config = dict(
    num_attention_heads=6,
    hidden_act='tanh_gelu',
    norm='layernorm',
    norm_place='pre',
    init='normal',
    max_grad_norm=2.0,
    final_lr_fraction=0.0,
    z_loss=1e-05,
    max_steps=6703,
)
Each number is 500 + 25 x the weight over its row's rms, rounded and kept within 0 to 999. Layers, rows and columns count from 0. Numbers have three digits each. The size before them is the row's rms in percent of the matrix's.

# layer 6 attention query, 384x384, rms 0.0514, rows 46-63, columns 0-95
107:500503484490542498503512518488469467528553458494480542507482489509482464508481500503482521505505501535480497507492518490515480460461536512480507503468495534515495513485530485526488455503497521502491474495488529496487477496466518484513481494513489515495503510494473470470496520492477519530
110:469506500519497478497505486495499536554511516486458511519510525513491486470472469472515479487467528502454475466492526436495534548456492475516529522481483511504472509497515508489546469535511516533519488521540527492518463531498529537540523468460466464422491539515504506461456509518487492504
106:529504507472478536477494529494486487522476503489505506426510511515538490510502532494501508489518500452545516494505496478513510498499506457463475511476536521505505492499492503520516468489472526487515518509504488500503503501513501488531461512501552482513549544506484455507500513504475513479
112:481455528521496495465534457510493511508493530490513480520534478503465476483478472510493508543503493534543523520478505492506512489508461484509517502469538468521529490500486513529484476468525444500482466521479525486516489528521494488487490482435483467502493477458517519531483462522516524480
110:519482526498487517477472524471528500453502491517500521561472527489546489548500510481484460493506471524490552523489570495492526458484500495515484467502501507520502490495461486527495505464535468454480488527523460515490487471556484485451455508523481494509498526502517504521505512511499440478
104:524489499461510508503533480494462536504478500480486496566496510457488480513532510516475460515498438522474459496461482531456518497483508490511530516479533479454498489515533529540474431503534493501508538500519505534470538520526510472541498510504493471463544512492480518496465507532499458496
112:509522474477507478493532523477454507519511515490501524505502507515510516496528530524445545491511519472496535492470461495486485520502516503483435467493515470512528505523477475483501492471499480481501472495508484495505469463440491481559472484478481537470520491534480550514475494496480514497
109:498506521431495540526478512502526526521495471523488474500463503529433448510499484537513519461494507530525480496431518502486517497535452519473511465501523528572472477484484489537446493470465488469535495500533522491528411481498466496494499462504519473530474488475550467477497556457492492522
109:510503499485475509528447506527467536525483489490522523439509495489506527493522532456520477516478526529513523513473519522474493522489515526519503489492537478538538494474483499502480510512514463484489457512491489516536520488513521480479527538506468489524503478518476540496574507448516516500
113:525489476525499525476477519491486478555509537546512497542530504527493483462546524415509514513493492474497526509512527524469521430507496515517520519511494472527475484497462482481506481490455463500489480489479523533526547490458467508490532543507478500488481457538503481476501534483507448512
107:468511515495511468551532522499580457470510495467501463468482501453511487449503492488504467520498497538522539512503519478534502457502513506492540459557477505479524481522513516485463519490514466501535502478516514501520514502488485512545488512537506501491467526489533465473479494502486504512
112:487484529515514489489499471474479507502511524479485521544472509507551500491489485487459470494475497490483492523496506496485513474490509447453506516487478506485522467476509477505452498456504527510484517477515488541479499462556471512479500508465523530498494489501514487498461508454520556529
108:506488499527449481527502516512520471497516493469481478463490492491463522471521537480515459544541486492500458488468467524447472499561475493484503510466504528504468496539492503524498488514481488527475539467493518523509501517498468518509500510505532538518465490500485543475553475472526520515
106:505485497447525518464498522522504483475490494513526528507458495504468501518509499514531505493503480473513501543487485562472481490486509468482444543521501500475549489479446486476442505466436499483526518515478538505539515517464554505462517501495525514483519500530492495506517512496504487477
107:523522545549491494513498547484446507509531545509528500513512518489475563525496515512513470480482507460484477476502547506462562518511497488497454489490481524541429514531480525499520488470504502480492475505491481499514541524467515489533497502495470523507492512489491526537498481545475506537
105:555526477512535456505511481528488519492487485515474515482460531520472498457520513468490464499448537559511492490502488494503483477474479474507531488523506526487501502506482525507517533512486481549526489526513481438453518495482492496511472502542516503544465530470544505478540459495516520505
109:519500492547493502495518519515498539488497547550474522536468509504509510517485495536490503508477474543495484485501504530549517492495518500492522492482463558508516493494474546506480471518494508519523429486482455475487486496501519486517503520529531514524530494476504535483523523500501524493
110:513509516488511505495474506510498480520529511498517512491527478480488481537462466487528484502494507501495500544478518505476505455508523493533536517538460457525489491505510508524509464485523495505498497517502516512469526493476542526499496449456502472509499528477495474502492495471510474525
# layer 6 attention key, 384x384, rms 0.0512, rows 46-63, columns 0-95
112:525516522544513495535531490501537477512501520497477531524509510512518515495459461491496549548529468491522456483524491512490485496508505474482508509477493456493477497472443461456474465466466434528499513506482506505449460496486499440534503485509478488536559485493514517507480476504522512518
113:511487470509538517511534538525496481514515483487460469539514462494479490512475493517514464465497519526526493454543513543456485503520482500497486494499494447538515483501498493535495524467476505512492473501469452507531485547447519506519507466531501475513506488498537573502511528493484507486
114:527501466476466514530505516539534448509481522470495506486481527489523485496519524536486509549555489495505509482530558474485520520484522520483490494478489502523462503489490500507475472481504479492545526513509527474490502514506496509526474487509504491473540501438480487462480484509507500509
116:472472490507462530533510461522528489476492497468503482505506460512484518509527462483508471515463490508527509481533492519482510501519480523482539540487535507533512516520545517463476505485527505486487485481496486515521522491508471479480525476495493514486516498468516488529477504540499455513
114:503490489541492452513466495499497483494487483496475509537521459530491502457532534501530511486553482478544478481515517476525518495505509487514485525477512503487508474507467474486539496479521516470494496518531535502472486495507503486499495522484517492475483529511559471528439482450539497489
114:523448516465479508511537499525502532550471484508478483478503499484464503463524499502527483488486470464475491523493495509454524478503458508537507508469511443466510514512515550489501500504517478487503511514549552513477521489563477467519518525523522519437531494579496492528487490485486493497
114:528510467487495493503477530477470533553492552515498487526471516494492523482497516503472496520486499504444490484475485536500498506480486463484469492479478459508518491526482517472543537503466457507491478495506473478471440461488515515506488523541456525503550483525492466494431470485493520498
115:514475498482488489537478494511464496485504501541515493518501487520491481517487469508499515498499475496576498518467515521504494542528453611517529478514509480535475470521477462515508507488515474498549455497528495500543477530527489511490502455500478466517502504528503503470464552471528502528
111:489535550446519511501478516514487499488531512481559514523535499472490549483508489506539514517490511493490512497496520507489535496504489456526513497470531524524495474545508496490460480513517526491525489564492508506537503500535527468491539484488492460473529509481480497468538511448512541507
118:511497514530480513484505555457536507541511485535556521491500481557549494510501485499504460498457497519527539500525522513467494486481522492500476499524493545473506502477449483478499463506510529458522495478479470464479519482477466528494504516499490510481464494533497498557503509486531541448
112:512497488550543470506502547501488521495485527488471526513474504468530510438497526502505492540480516528514497510513448488453512507570516516509534535522468511473503496504514521500505540513491479473465510495517492492537501479477482514512515487532514475468496498484544449503491487540510523499
119:484510534490504489499473479516493510456480498491519529452480430487539490494501515507475514502519492508523469495517489523476509496477528487490519465535487510495496443452451506515471512496533526513508522550524507500471510460537500538530533553506504467462499451512487515474486469486462483475
113:476544516514479475537493476493493484498511452495485465509538529491486534522486480479478502504517547504493463476478492511485483489554486494510527473479494511456469495521483485494515511544471521522508463513507539513554492472484471536546487479458503517512524512534500485472505486532508515476
117:546465489460537487458516533513497492531474508508494495556500483449477504549520475514509476548491489473558514505460520553489471504516509498495524520509540501530552466534478471472509509497517525481443474509491515488473456489483528513469537461513515515464496459516487497446521459558497503466
113:522480514543514459499536483526503502537511488512496537523500465516517491508503502515487479504487504458532482438512511484483516508461458478487475443508500476515454478524509496494536523534531495461481515507449479559490517461529503487521502509512480497479476493500446501488485476519513559471
111:478497532466494490499456500463505474491485489485494548501490538478512536463529462542503484514526486554492482485503493456530531475481470539508517496528542480503489530485478521490527464489478454530474488513536478462491484513522473517507456499495491512548493486472525507502533522492506560471
113:526492507519535545524482505492529498519498502534490484543477543482495513524518500474517492486481451504526473499482472461541504449492544509465514491494516507515468534499512457498525484452481498498449503493467485532491486532552476489476452475518551502481528490488508505489483530482469537519
117:514547489487487508533527510486487480506501506515503518478531490461488484548450472541511526521486496487483485517502489490495555454575514510510473475524519487455480503454525521469540531492529556485501511477512475535485508486496496502435479489487492478474540473529483490493518526472516474534
# layer 6 attention value, 384x384, rms 0.0484, rows 0-54, columns 0-95
105:547492509560502522531509512492476475470511486520500515537461503487503441475460486500500506543474483495508477503480490491505529478533550470502511556492474530535507494455511513498482514540489527495485503554442446501528500484488465499517530490505495519483465492467509468531515537508469490532
108:522493482534494527483525494498479517500483510508511489516520491460486498513482527478509475506533513504484477481487561492479514488505503545498458502508480521497548526505481529458473517533504509533478507517545480507492466456467481487538461477487500500524499546540512477500494487484470506510
107:513459500522478541487479491462488507483512496515510522474501506482518505556506502529496532482483503475509479475496457469456488464509491535521507478519511465488546565476485472478493526497492484546487515498499519504483483473526482536533513507519506502518506491509492532447513492507460524463
108:507541510513494491514556517516512490505464504479533507494564496482503458553537531515502457492495492562552469522507477512498479478503527478492548511501544526506519458468469492489510482538475520508498461504463527514488505473490527491515484489461509504514556500505510489489476524519494494486
114:503469534510498472484461467536495478486513489521525502510496453516478471530499472544488502468492475533499513516506503481503495457472524482492555504518469501547493493516524528493523476490514508511460518512497496534500497508483498479547456487496524555543478452462507492490539517472476482523
107:490483491434464481473528508537486519515514504474485467496478463491510488563495500477495481519501527498463461510505493486478545496492550547488543483476519468483480552511554496529522498476511464520479490496472501513473538522503522524551470495472490470533495547526532471502494485513478543500
108:490541510514509552498461506513509484501466514527508504459500494504510541535516475479534476516518479523501498460571503474491536468509549520468497486530498494506500522511502465498487501497507446515489477497481507507490513503504438482474554485516490498502474482509465514484530489499440489531
106:475493449488492474516512445481508482479522500493497459517540473492516526516509534517485468468524498489517514517481471512501484501521502498500513503497498506488519527508473501539498527500510534464486502488487455443436510459483493529512460473488508496523493513496474472515520467518497533514
105:546492509446476519474493476528512513506544554484499499542526536522471516505462493491473496522433515504505450497464532489473461521476496478475551532492490470457525524521512482496504472470484439505505538512466511503490477504481470534509470496468509479439518513515494476496520508483482502493
104:462509464516525508547487487521529474536493511500475452514493502510484554510504460526486518459473478508508496487528503475494536479550506481490466482537515513494475495506440478512490544513462520468517466467551517518501483452519494450481487463462498509515515481509482478495568512508499498468
105:511491514502509517476496551493559527520478505517487528509505499508520521512471529520486571497515488479542448514475512479525525483466496477490469511505490495443515487518504499459514484546530506530548481521523500491500513533525535457437544525497488472469479503513493486485464502519467496464
109:496547494497495511507495531494502491478491487508489530466460478501502526543515521527532462495457531480496513470502546480467486440536490480491464487514500504483521498487497514476508565452511475537497503527491535510507521541509471511482569491474518555482499503514462484468513518473494538482
106:536566518499477529478478501516499517463488491509507517506495451480457516482518542518524515525471475469500498456518498498457541523510504490521496465497504466478503526494504512487490514472509509528466501541474512498466490451459457511478492455494483490534541521504463476500460484520482513511
104:508498500450491462524505523485505514478510473486470450495514535498512551531476500492506478462481489559478477518492506514482504514504516517529508470502474470519452477478499457517485529532475518423538562518448490492480475492480489464505504514525492492467512491512508483482516470500513555511
105:495521489502475477486518478524488479471513524494545477530513493488513518485519496524538516516470502493449493504482439510477497496503444526518517521525531511469513557511499478514464505509516534503510497479493479499511479500485500485503525504471488456481501491472508521521504493502443496491
107:474535471490514508464546485451507514488492504515486521473514556538512474450499546560530505509498521469492508477502493508489496495530526563490480483549485515489541536530473523514516484492489495523504520536471468487545517512484493491516458496502488468535509542518444533512511498486504504488
106:494531581516496450504513513470524446518472486521537523495523550504503508542503490452508478468510449503518514477482511484504540541507514529492503517561471491450485485447494479539454548525482451524515507502463521532491448530510533471500515537504474526493544471490514537495513517499501501541
111:521507473512510491479528458513498508517484511504507498510457509491426542484493466532522508495514537513482468553530470497511518479520526508492504515427488495545504498456477531482543504461488516478504497480494438540450528506516459504494492521524479475503514460511509503527509501507507478489
104:508518494500490501498506503500492535486483504477482462482540508500510499536469526523499501504530466547486532514482512481491535532468536518491492471479485461504502490471486515513477494488515499483503493521504482477451549515484509505444464540490482528458494467519518556502481529539477480503
107:508545483508495495462505524529490507488460523517483503502440507474555514499534497479480530530479451506520516518539488513496493495448504500461451518533484523501509493511530499489505484497519528520494488531504547492487523559458505519439483488441505498487512482465476549507502450502488523540
105:494492496502496503476540467489476502523483503456506521466536480487498511490553510511512489561483512475505498524486529483517525536517542487525522497494520483453469506514491491488500504521488503497485485507525482484512484490511479432509497549482507497494488502512524480484495451527504523521
107:467500531518501512517474482514503462459482542525500502461542463543467467484479487479507508527482488493496513508498513462462481472471513506454514531458512471550477518498504490517545520488512536526515519527513509495463460495495481492495491534467521516504534491479444473531494457509531502491
106:510460522518483492480509524513487533553471497452469516503500526488522512550532529500523502513517505514503504522516481540476537511501542498449477466487488503512518557511513498484533483536465467498518503534500513509539487498515479501496526494488519498477500484524461501499509448532507463536
108:483532490542515528542476495501517521456515465526524488495532482472504473538521499545520495453504504465503457515512529506519526484503469521521521519460536507503504465500541485523509474506458491496458500516489432491477500547510478498495492488496449490474508464511495498486489511481507459492
109:472521506482503486442523481486510476520518474485520488492501435488524493481438536494533534544498451518525467458554490513492520453483468479578522513522489508462510502524519521480476485486537475512463493498509495547509504510469476491493487508488493500508503475492472539484461480500529512452
108:521497512473517481492491480551489531505517485483483468499475500494461535477513465549501478483454480529537461488480502522525519456464480498515510484483458520478471497457470479442482481492520487478506518531494470581543494507474534550497478498462459524507459496444519478494471510525455493532
101:491523497464469476527530484503529540503479517557491512512483495527480513455500473465485482480495482496498469499483508475476458521463500494540546514501506504538518510491529523526521516480468499508522498499517467504504493534498531473478502506473492461465502499519545456484499528464473535492
114:524472531524511512500519509521494486488517519543504508507500494480524470525525515520472561499497510506521482472537448512492486472462506489501493442527543516548441525506530487529524472525505510500516481455514519531483507478510502467498540488495484495459465526478476472503504459493536517513
104:486490502509455514500541508468485482497536494525483466499524530507496499465534429479486503519472469510479519513508507484499505445504560511468539485549502457542479542480505520527534487510496498517492465561484481545513451542456475503470499467493510462538513484504477515484480475485572525515
103:513531480506524492545492424499497479521506537505474460497471501458450471462508531498474479508519455509520487484482475494490475487511497439471506483504526510488515503489520442476512489515471504515556515510537480528482472535462443532524452545565506500504487526485500506468492493507487471505
107:444529518465495532547524498497523497444487495463515469441514500487490462528530507505508495512543510486494499529499533508517537491458469527482496503479502549491478475456465499488490523503502548487513515496480510465525476526547461479546491514499508542454488492528528506524499475447493502469
105:495522498517522516535532543473508545505519505537515534536518494548494519527477509527522507514501428466476516499513510477517506498470516492500471481522525483492516499541546473471520494501489479492520469530494507465490504486497484491456483484504486502487490529459483504477494518503510509480
107:556476514487476506538501470512463451476499536514538548516496519528529480502507519521547477476530514503439476479511507470501468482497520453499428517503494497516526512518498488540518514457491496457494495471486470524509500527482482525462496535481529519507524501488552512473484478514480466502
109:510460545501476504501530504496493530518486497492536483498514507512466469482466500531500507495493493449523503512509509428487468491543513474507504537502483493492471458503516468494526476512487526441472536519545494519501508541490491491505502529463469519502520561503484485488478531434489479537
108:506493513484526476480500496493476530464536537531505528479503512506515525477500485481527471508476491482517480458465508533522521498503523502504504509554472519525523443537485537461498495516512462505456482454527506509492503471502520488450527525532499571563515477490485469499486510502485497495
104:493478500499453476505508523543489512479490536481503445479526519494515486493538525471482514476481475511543489467480525558479494492479483571536457529494518514479555515513521507555557484466508493513520460507499519513527474487520536484503466512465479478471497462520500510482483523491529525531
107:486460489528535465516509484511489460499480479474494525491511504464492507520523483501542514484518531504519511505517481531492518516478475482513551499514553523520525523508525527490523510466510511529516484505489515547494451547455442518510483461491501508497457495453522496487503497484526457518
107:510517501467525533468452510519527513455486500490527524528500533491522549490480458496504526448446487505495451511554492483518502478545490516487524479512543500517472513526492554502464472504505507586493514467503526500470467478517505547537528528474534492552487529523513515544487497550506524490
110:509503479512542490467497493518508496466545515512522562507497506499483523539511488470534532489468441521494516473522511503489444470489482510520540492492532496525496552548487486485546550483527523482553538470470541527478499499541509512512512508507478466486504498487512525514518454494510521511
101:498556479450487517492508485496513498493517506527453505505511475515497493516514520523495460479523503496516488511478480532524517526536457477454513467469465491484515512555505529511506502481465518511478484516496501461543519557455468482462535531499470509554559532541529499470529475527503519514
108:506482524497457505515488471498499514486453508505495541521500493484499484544481499536538527499504512481517509500488502449532520447485501521536513458484501492480489490499519481542502503536525444520488518506519492501500492478487481477534501480497485542502464510449483509488479498478556564508
105:505489453508514559482493476498509490519478529504497464493485555518499504499582534462509481525534512503492483514487492443495541508458527479516496497511529505493581474500475482495502519478512515501501473518463503462530525485471521457481520527484518528508505504464536482483528486465539488468
106:480498504505529483489490457488520514480547491502482520494558476470506475514550504497471499510501492499497530514485486510450526552469525510486518488532449514511519490461505493482500513465538539517470471535463473515523444515527524521523511495495515531510522511512491484470485507480491488535
102:515527538481519517450544517461485449462432505511478481499494551486523473453474549469450499479519492523502460522512486497481494452465509509504560490499488497498524513518507485487521533492488496490536482546482525491507517521505455509487558545482541512533526510530480502456535509519450525523
106:514474548533470472515462526486493486534533460524504502480531536512499490504513472514510494496496491457517468488508466532448486485479493488474506542509509491515528492515492479541469532492535455502489463478508498495502477485479485527462484495500504512506484557478496501519502516542476480539
109:502487550508502513481485516533518522483473484512552506519529455531501467494495485481473522500512461521487488490476503507460522488490481473518511507514575536478476482491462502505506476490454480501521525530506458517481524500446486511536496492511501514500501519483497470477485540444524462455
108:529497462504467495529529540496478502508456470497561498495516513538453530500490507489471496481483517497510503484514487533519482508532512502512516490498490506477503494444490503538496479505529518563481484485475500505496477487551434440530475475504516493442495534482477473480495471513454527506
111:527514512555521532497522561472485491490535501501504461505483512483499512462500457520477502542498501532493513479490528485520501505525507517485495497466510477513500516509570521550507493505466500548516511493509524555504524508484525482480492494464541476446501479451520511495470492494477542526
111:500493464533523498520496462477497526536504523500482459527489545502538540532501465464484510491483481519502525499506501471451506499509504521477519527479449503520496533463503458507495504517499532459504491492484447534473494474557471500473526518515481577486511546507492514433529516475498530454
102:514544517500483478501500528460493452498487521495496524510505461503481513503505510469501499458493510469499528493495511490456520479490491483523495539446497548505469481516488492495486494517528482484455497542511520466488520530475452480458532535526461485462539514484533514482500512510516489529
106:511452483464543544465472519502492478543483460539515508486510519538535518501499479539503483470509489521471515485501472517477498509520526506477503496512493468499511466505520501531520513485516515486534486487550489508456472503478505503504481530501514525498500506471504481527509533524519488513
111:471486525488504467483535552464537471503528489476496466513512499505522499523497573513526484514485530521487491504471519496512492447507468489481492472530488524515538479505466516521500491507524502485513474516476526491501483452497455486525486516506506530506472499478488482527486497478542522509
104:508507483500494509562511479501463486481496498467496500535540502484503478540497455474466513467467453451515543522536510435477535499441526548452484481518531497515544438476511531525481478495491501481500499481483458512527504512484496522506526529478501533519500513510494508494505548489502523454
110:528460524546477495499473492507447495519496530465490487520499477486485486448500501507483495506488494465505504499512555516524549483509529546526484496477497494473476480477522495501523501514505463511529508500514489502534499510502521489491467501486481515534493490507480496517538485488491516502
103:502523476497512517500490540483497469497517537503499519491474478488512516554468459488450498466536509533524507513491530517471469459492471469453574481520461502497442537526491489496499498484466541488508508515517487476467522529433526475514464503519528489500483591495438508525545516503494465472
# layer 6 attention output (transposed), 384x384, rms 0.0728, rows 0-53, columns 0-95
105:460497501499460453471494511496506535514511499475425488517514494463496497514506546494483485486519505498496461494512475497487499500489516463518456538463495542515498541502496506501521500510475484551480494504493503510463482525520477492505519450495530507482528465524494503496532500496486525502
107:537497503526497511454498532452520450476513432515498509491492431496501480540542484528482513518524503449529479517502520532495504497504478510452549531510471515522467485500527507496485478509494501510512541509529455565496504488505505513472508483521516469484485464503539477519501462488462480497
104:534478483487535481546530494470530502504485485477527495490492497515543503482460441470510521473494488508489436500485523489499502542483512510463500513484532500559479513552472534491464480471515503518490479464465480491463517465502531478480487489487519507457508489501482506509532514528462498533
107:498516502468526507482468464549521521501454500470475454535456510478504500505497520498549527463497518485506509511533503486563522542516463457498548559487516477521497513508508509525545515474513489496518531468468518512503509482486533497534536473500476489461521484526456501513520500499499446461
110:498490546494509524510552516470536492493504469523478539493524515474505457473485527520533480507470504502446504541508470540522505480512496509526496504439494544509526509534495473529512486527430479521498523482509444445521506466485522557484489552517520504467472484528487513474500501472489485456
104:446516502506491502498514486514532507485490523465481510551462458512533497459532460545528486508484492522510502475502506491495493532526501500503470480523516534480533514493441537510497537522453509489501523488453523513494489492521468477466500500509509501526527483498456466494528456461516495535
106:501472474470518504533497463506498473519492472492524517528562513522535537555517477523534519520535554506462484514484476500464489492452482513499501502549538518514552457517462524534475508505459489482523507507509491447509467501497486524477505444482490476484492516511490484520522532502520473537
106:468532471510488500493505489515527521494522496517535467499517482517521526551489480523507510479528502493526511481514446475511481521511515454475466482519512495516529431486499494483460487477499477519530439516495527502472511471484535497524514514534512496495496536508540496480497507475496486498
103:522451508493536451509508483527485481485494473464535486516498518477493490489503551503479525512492463481498524520512515466498480468504485453495503475493501468541508479510500487555509468489505553528541504539498545496529481484475525490497504464451536495503502520488490501520488489496502482511
104:511509529517541508504513528512472479499493458467546551456459527499466549506505525540523489511502473495488531469497463483494478498516505466535475534471498527536524513489485493466459534532454510486498544527515499496470500489511490522521475468494492471496495509484466524505501564496446491527
102:515509505484475473505471480511512505542491477488490533505512497505548477458546484501458534484493477468467546543517517467514471525523486490480540547487559479507542476506510507532460515490471560521449528510508493515486493478484476490547512489471491496506504482534483452499507482489502494520
110:515506506496467494509479517479497511520521500502516456527490490490489465557512462517469499523513527505518463497512532452517492530540476481460467520540479510532452482531499577486529521494487511464539496493546503478499494471531497514504492487514472466505498508516481516480530461520481499522
099:520567468498492524494498525480480489501520512528516497501532467503503498509482520511498527494487504516525470499495548520485516485468477541555508503520476492526502514458471524477483480531472478500491501513464487502494499497498503538548523499490482478515514470479531532517520490496500493522
103:473476518479472481460526554537510534463541510526496486549482537524474521509527505452506518525509478479465521488515527495480498483500484519501546502544494501612507474499479490494543483429498547519483461504525533518518507514513474466533549471527512510499537528480540474551488494463483451526
103:513521538527492479465549477483486530533538493475514487498462462551484480492492466477489505506478519511508499476508486505517489540507514517545443527496469506457541512458421480508457475512503518519468519508510490497475511464522481539558499499482487513519510527537472487507529461522508536493
106:517511489520525482523471477474512453512509508471509514522479484486428495463530541510500502493473475556480493478501471449502513514506507470481499541524519483541493480550508489478524501469524507490479497492535522492497548483514501471474507545475500447520465492513563524508518485477479489529
108:540494484445448494523488498504471549511477528452507527523523496511435480565468483527494490558519515536491498533491504552508507520520505496519533469451483528519488484461517461514463495496467523528489486522497514494467547454483485488506535486478529542469486504509517556523505515531513506506
103:503445519491545544476486458533505505508486533477513499533501476464488536465520483424502533530487495460449466542474497489504502491515497520497506532528502485507468492476502460515497528533494461478514485525477469492513485466530513538479528514487497520502517492514456536508476521495511440548
100:504488483505524548512465457512497512500533477533511523493491481512494478489449522512546503468479499506496501528489504510421535515469502501531495464492493477539435518501509499479515471450528462513487495498520508491497465535521502513497516511511542515494501525495502516488517508527490476547
107:481501550479526548506458512492524501533500521470482476472496479492524523521535523490537492471493530501484492475467516500462520521537533497471498454513489483491515502490492503469505508512501494482483510493514487491486520475509511504534478478537466477485482522500520507474457497521534539467
108:537463477455503530504502520499533464451509494482453475523459487494541518479511483511502492488460461470473466518502532501499445469512511470534466527485544526488498523494513507454456479476481500501489489476507490505475494466452475484484523507539471464494457469484472502516535518502519520511
103:460492539465536466489504505548527520520534532482495499535519461558511514493511488480458525462518502505530509463500512479466519542533485435538463450450484514465480517543491480474540473507483493495549522521470468512533490463543530512505520497469513472504452524458480515491476520473472478491
105:499490515491516566501545489492493510490511473499509486509524513465508491528501471517499501517483480519461496522474463510504476517564504511547508503505533508500481517507439478487506508486505474471487459509512495452508503504476473532498501474532538501505534531508494493530511546476496474480
104:468477493518477486490511504522446481496500500504528459477497501482538487504525497468509506464584496520501519468448488482508485525506462498500478539493519502493492465506480535539512487518467495534526502450540476502489499504501506505501510523494470493482518510533521502508493540499509441508
107:485472448543496519504527502518537488486491471565514529533530497525555503505491509455486494525492493480510503496511510513515501460493489470477497497526538543506501517489473539505497477504484511523474487525533494511509491504498482488537461523533488548498481456527520475484522539462524462486
104:513517442535498522492522526520481525509525504529516457479494546531509479456519526472552439560508524504507517516537510516531469526463557543522484469476517482495485508506486496506499558514494504515475480484526505506530509515532479503537467504524474483494525477540512459529510485518527495494
103:487528462521490458473501541478461504522462481486541556508517497477452491507478520456490436509512499473456495458493491506497487539511487510489483522468507528487450524479542499529479502473489501504509504464465470455533488536512525519500510530500481479537439525514473523461476493490492463516
109:522493480549499480513514501534501553545508506509498491488514542465499501491495457485528485493519517481506512504501504521527496524503518487498501543505464517470500524513478504477515491558541526528422459551536523480498443541463455492463462536506523482502477497540502496492487489538517498484
101:539474509510531451507533480515493519470520511477474532485552462494504520553475533477480467504458523503524531503519509478484541466478482528466509509505529456493521471454537489443521492482510497511487538509462474480532484502507531503494545494517460475486532481516489470487519494503497541542
108:503499477492506521481484472550465504498530502507508508461493477486525519463520546498499510516496519538525507483498538510495485487539493474485515503506533484519511516504473473513501499510529480491484485474501516491447514470517490485484493482491481509521502471479519499460463507466531540471
100:540499525496480505487486501468538488499490493473476521494481483515559486480503504468502504498504492504519510481526497508504500477525518520509498462493494518510528513448519506463531474526524550490466478470458484523482528525474546509555500496504504464516523500510491476498504489513448503480
104:452490488461491504478473510504475488521529504515439508465518492531485500495538419485514479497514527520523481479484470526472546465482448494465508529486497494495493531511498529541531543514492477504507497488546468505474493526496478540476481522477528467516542513491518452535503484502459503513
103:488494512539477495478500511504505489507538456511458488575470509494494473480512492509458528512498501497496480470494489504487487506508458477484521477510473509454479498543511524529471557505538517463490475507503503532507507495500478481485549482541485495477496530504481534486511470483510506504
113:489525475524487504514508441471539530484549494495504511509459524491479496536538556488502518479489489520527462510500514510457492549490526493468488482509519530523494499496512488494490477524498516484509479485472485489555478505469491511558513504487485513517509480486507545483488468517457504493
106:504503519508514467510461503478476507480440511503485511485474472495503516500464505492485532467526504546450502479504534515461523507511480523473490514487512486487527483446508478523492460487529522499526482542537489535516548467508534454532496524499509484502517505504520515507592527519500488493
103:488553511471473513482471507513537510510482486511506495492504473489522493505490469528466469527508489503473529532527511513483457513557466545479515449501505575483480473497432533502493510485487511506492526499479522493533521454471547465528522499465495476541488471492503506523500494503496469513
108:473462500471502485503495483516489513490502517485511505443526515480508515479500494484492508487512516547515499459512519553480455521495506510484546486457505490521516548510507529527500495506511501531514478522490456479469536507521472499469490520527473555479520515506460470496493456480506528511
105:513493510491508492516504464493493509503503506533548511464518474456478538524508530512495454496482481542499522493510518536512528464572523490482512495517490523506476533460529478489510500483534482495473481496506517516491549510471526462470513497492476478490497486520499517480504463508488517502
109:507499499521493499498504537502548517522497518508513507509526475514454506484472501538453449464478500508483489478495517498511553478506512501494482492520476504499538474471543514513498504488513505503508490483488517535482512534542505497514531541516487500446519447487504490462538550490475440477
102:530505459520498503507490475524490519505544479478498528450490494512500465522509516496482485477501487522522510492516486470499521487502530479473490474511477472484509447485517484486487558519467467479493503502508518504583478468528506503529489517467477513439471477493468526526466505489520522523
107:502494535475464485491458535498508497511513519489545495513527496513479468501516486489557519546513503512486495472511486511460447516474530541506495487523506539502535474511494530499492490491465451502529461501515478510516452512475496497533484502554477510492520489540505480524474511465501435469
104:529484498492503474463501481496496514449465503462473533471535525515450490515488468539504500494475459448520442476485513514513488481502507509484503518505508509533542518455506492478480521492512497525493541467538491504498497502450478502554504504532510497560508509461455532497537509489499523533
108:533536476499508496477473518516499498482493499511516528492474509492485505459494539497494539506448482485540456493552503467543490517466488537475498520487493519456513498529542517573552456543511462510526520451486504498463517474512486500534462485454520496540556474522484486544501478495507505506
103:505537516464483485507493479524524509525500522492491498508543507533495526495451508494520496513481490516521459471540508461537483505478497509475507461499509474516504523458511497514480503572518513456515487507507490508486548486491536503509492456486502495498502464470499500483528450511492509486
100:496524543492504519534498485507462463506467492524533535488500513547546509528490507541521523476491526482469494480505517471534476558464491469539496527484512526515479501510522521470503476578497458532505521491523539495480535486478522456494504492507490487467476494524516538507444489491501488486
110:465484492522475452566539525453502508486503471506509503521541488498484525536474524532461510500527501539481512492530481533507443534519481444513489538504490547533457507462503502461515529524513503477483481497516492516542477466489501518465502522493495540512500522498504533507524492463500485461
107:456491497523483541510482497487562457527474449498527501530484517476512515526488504490540516504502496537539523537516514492524483469507472496477477507513532522480523480478486501487554499477478486486511525518500459490497445486529515511513535495484500435479498488456488493485522449488510539542
108:482480503516462481542514503525507471471504549460497506504501495498481502520434508514501529501504530470516510529472504522525515534545525508513507506473521520492524491528475523509501532455447453483483477549508459492478466529488486502474477518511501507508472532537503498506493496464457496480
104:520516493486500477463501498493496462498486539487506559503515512515484490549498427455492477469506478515481499516526459481468462500469485475545537499462487473450469499494524494496460491507555494511497488497500549520530516536507515493475488519549472497475481514497510483524468506430484494523
102:492510526517503484519493457501516444506513453489548499468515521415501509497510511488490493510516479476472447483461479517497521440527518526508492476519504467507537508534434519479514512522530489485495444513462521504486507476473495511521498517496513449540502493472469499539503511496467498460
105:460492496521485483516525492506529523500512527509463535530488469504513508519488497497512506542485518530542504497480528498478467498441545496504450505515531533500519497518471487468492499479512529504477464513512495513506508488527523550481537498511472535502460578492511532471510486524508481497
108:514480522491447488529482522508474505517466553534521510493466470527502486475519500540482506528492488490488514508472479443505495495501501446530474475541544533518481497484500516509523452482474501467509497497501527526490488509518499480494506560482505510501472477538521473500512499577500497536
103:482522515512479490498492548504448491513496507530508512511499478514493472520481484466494515528500496518500494505466505457514521519477489465467521497529461470463492475484485501484484495514526466493479486454511474493550527499522490486526518484526479507483527490500502501532492507549528498489
108:467493508496482509480503486489473490495483501515491522484497506514524468441506520457486499451461487494486495519508456520518480487506484501510532487487477532489511483506526528482506466487469494507467481487532470485479497508481458502495483487536531454515501505516469501531519481512549514523